Weights of a small GPT-style language model, trained from scratch on English Wikipedia.
Architecture: LayerNorm before each block, rotary positions, biases, tied embeddings.
Training: a variant of SOAP for these matrices, 4178 steps.
Each number is 500 + 25 x the weight over the matrix's rms, rounded and kept within 0 to 999. Layers, rows and columns count from 0. Numbers have three digits each.

# up: layer 3 MLP up, 1024x256, rms 0.148, rows 916-921, columns 0-255
# down: layer 3 MLP down (transposed), 1024x256, rms 0.147, rows 916-920, columns 0-255
up916:452538513482524513518548508527482505526506515496477525492495515531521475490519554520463516506527472469513486511440445472491526486540540458488487530540491521524484537548495477548494507550480505502479516477526526507512534499524521498480516512524520518498498486548524467518528500487523504505500513479498519471525539494483513440530477505489494469505491451521462522486477541502519522468534496508556550531497479490516518537503498510508485505519541457499517506507486487471494465532531498539461468454543454454460486493481529469516524522442508511434520504501529493458528484493526520514502469476503471498510509501505516474509538530549489506555533513473549524512453508535555523460470489515520481517487476486568527493480499460519497488486494515511538427478498489485487519504484464
down916:501491520523542511508446528492471473474568485451498477558517495533527544541475510560473515496506495520502479537463504531529523526520520477526511465480547491516523469504500483513489508502509456504541547480491511474554500559514509462486511488514490504455504498495479471448480510477500516489504506465483472476455524485506532508481478491502515491536491496507515483526475523491488468491487492467440511513532500553529504475503502498544494491472492476519496480399472497449509486476548501444522531454472485522517486487508525523519546497529444491504470474457495485519478494496492526475473497486504501521534454456514513451459490498480491484510473504490477496508543483486488484488512498472475482505485503535484458511497462499466506503492503503472492538502488490492519500489488514
up917:513483496463498518472469477488525485503459487501506510511487530478505527531490467522490502483491512513497464527511482511472472494489494539496486492528511502489516465511480511500506509532514489500509516526469483531457525486514499524490446462470491492497491479473508512476532505493519504519504497509488500513531528519493508533518484499514512521483487470519498510487472501543488472485504475528490475487505487527464546503472469483531506483475499476514470511486504468514472491479482500469503537506509520501521515512525524474485472471513539525472490504503511511472526488515443512492530484480477510471518477518480519489550513499483527483471490493507520464510479473472504506538507490505484468488514474474483481478493497514506510501512454470494518496557509515491486462521484504
down917:499516506518490529499482500468510476511464514514500495502517511478514528486481516474510506504524469497468506551477516521478511483527500485507502506496497476468504488511533471461475543483510441482522477508480512513443509559512494513497510505487510508522493505530491521538506511448492478545484498515489491467478501496464485521479481527501516488488519451483499470507499475482493454515491486518505499504504496485518490534493502518519531523461482524528484484490511482450484527433530525509487511461484533520486485540486484458525491481481466503464517529501511523486474473482518510475521506505461494527502509502510500491483505502459518517495519540492506503528516484524451479511473467513511511493478514522482511526507480499465450493464474531478484476516463492455486518519524533
up918:518507495476541502488513497461484498474500476454480507468513504491473484507520501484490480548544535528531500504498541538505489516529460487493481559527496531529496483500495512497514505480505488469523446516525496532471470503491536527485508480536524523481475523467495507482532493530474475551481485464476501484521483543550505533519543488524471497508501492426512520507513473522498519527471475531522550474517476488500497491513490487493504529524462526493502525505464515506498497514496497484466479510465526538536525509545502535487505466526508536509525513533449487519525528476487492482448464458519526500477443529531495514457463527481489501477507517512484524444491454503478452476528472494525479480493547552483472544503498463507552544507506515530486521536471517517455466524483496
down918:484493501476509485463518495503521473443517480460512521451485475498518523481497481494507490499485469517541547506523533544523495481572475478455482515492487485485524500490509502541483503555538469519493511441471525473515493485516492468533531470496501527504526486477485455473464509494468485451501549504517500540518542481480522519526504531488500550488485487475526472495549543457506485524499558478507472527493456457493511498505519514487487461476507498531522484454486525481534482499467491461501503470491490448487489507504505494504519457498532493535437456499512524521510501492483490481524518510457509482466522523495465509498482534521455458470535480483529462484513462505511512512483515559497501502491483492540514518481511506514523480483485568491506503529469523483516507504495490
up919:521510526510425472491479482498461510519461484519479532529516490481532527516566451451516525484517535529540461533482531482499500510453463482534502538530503471476482509499446491479473473513509518440489496518480560470490489502544502506490476556502542499494521500473505466500447567435552543550515544488501468480536479447505455513525483442502489500526507516528432472468552503531478501483492516481539497479511524478479446533510492452485501479487495528482486477500497467479516466514506515485519520486479536488505562435469478465500494486570487515484508521484505507469526520506474500563507492498442473512528471496540536533541461495485547525526491483521495486528501521482499543507497482457504477480474505458505523501508511477441517524491487459545478482532484528481521491510493533
down919:502501465471488497529458449480521525516495490526512551459509464536456530464517508489488448477479491488498527484499494522511501488520521486506489513490512509491538491507534488519487478479507476532529472544540534517561535516519539503507499445534512525469563542513503551470469470482478503544474531485514521522522470544518510455520495559531511497469441543476478511486486504494477501470474515549466475506537514473515549492511484523549506484521464565486477473490515540517465499497504553504512458488470452534546516527520487462492497564526469503457502492534531497503547534492468509490523510530522485517480493522442454508530481467506539552495514467470526507503480494476516471509514453537501512496528498497465508515544532524501466471501521509471470484486506472494451506487544498
up920:516507487524495543526546498469482483463525508520469443537511513465492533508494554503508500527488493459503491469470458520552532512499497505478480503486516498517555497471501479497528469493465454490500522552501481534494472488505546486502486440485480476490493506457493521526534488506513509442490466465510485534511507505502516487503492521495510515493485503526529499530494539504512532500495530496490516496469486438515440520489479517467515479493495480513483489468500495484504479484519476457512519492503530553503532499502511472528503533436495548504508514483520530533477472561509492495501479487522511530513527515492520476486532478459494507463545485494524470538485463516497455550489485518450552465523496511533488498482554530461488549503497443536483535517501525542506485560506497
down920:521498533506489474536503538497488508538485516522557522498487486532501484508461529460559544488501482493509480461512490445544541512537487517524523429532510523479488508503498496515506529493454467510463488522493496507482528510516487480466485505472516500511461495535552508507475467492487526532506541489539519504517484510490545508496533511525485495499499520482518525459476484486506485523498513537462449485520487501466497501524477534499456497479500474467489547518499510470514484518493501463465546482561526492496510493509496472514464474515512490487527457504521532515498510453512508552469485495510495512497529510491515490472533516474477501510488496535493509503504506531502506476520510506539503510491431498511549511531476474455498534469439490476521508516476452493535498490459532
up921:488484454478535514528520542459517522497515517517484488528489508497539510504479518469510497457507493485504506493496533480560486470501468519500509453465465431523489479477513466475490496527467478546462493522504519492493470491468471514481523496466524514512515505480507497480535486465554531510484507551515543538505473522514505530474487519493513488485502509505541514533474527483490525483502522546545479490474546462523492515489518461502510463538550490547482469516534489506478417498519495480499494490526495523514508463489513454470501523484487477465499465499516535527463467498505492514521537515532517513512477510551547474505542492487525521487482500487480513493540489514497505503487514547508499514499511446479554524481492457519552442510497516486456515456509506484509537514489522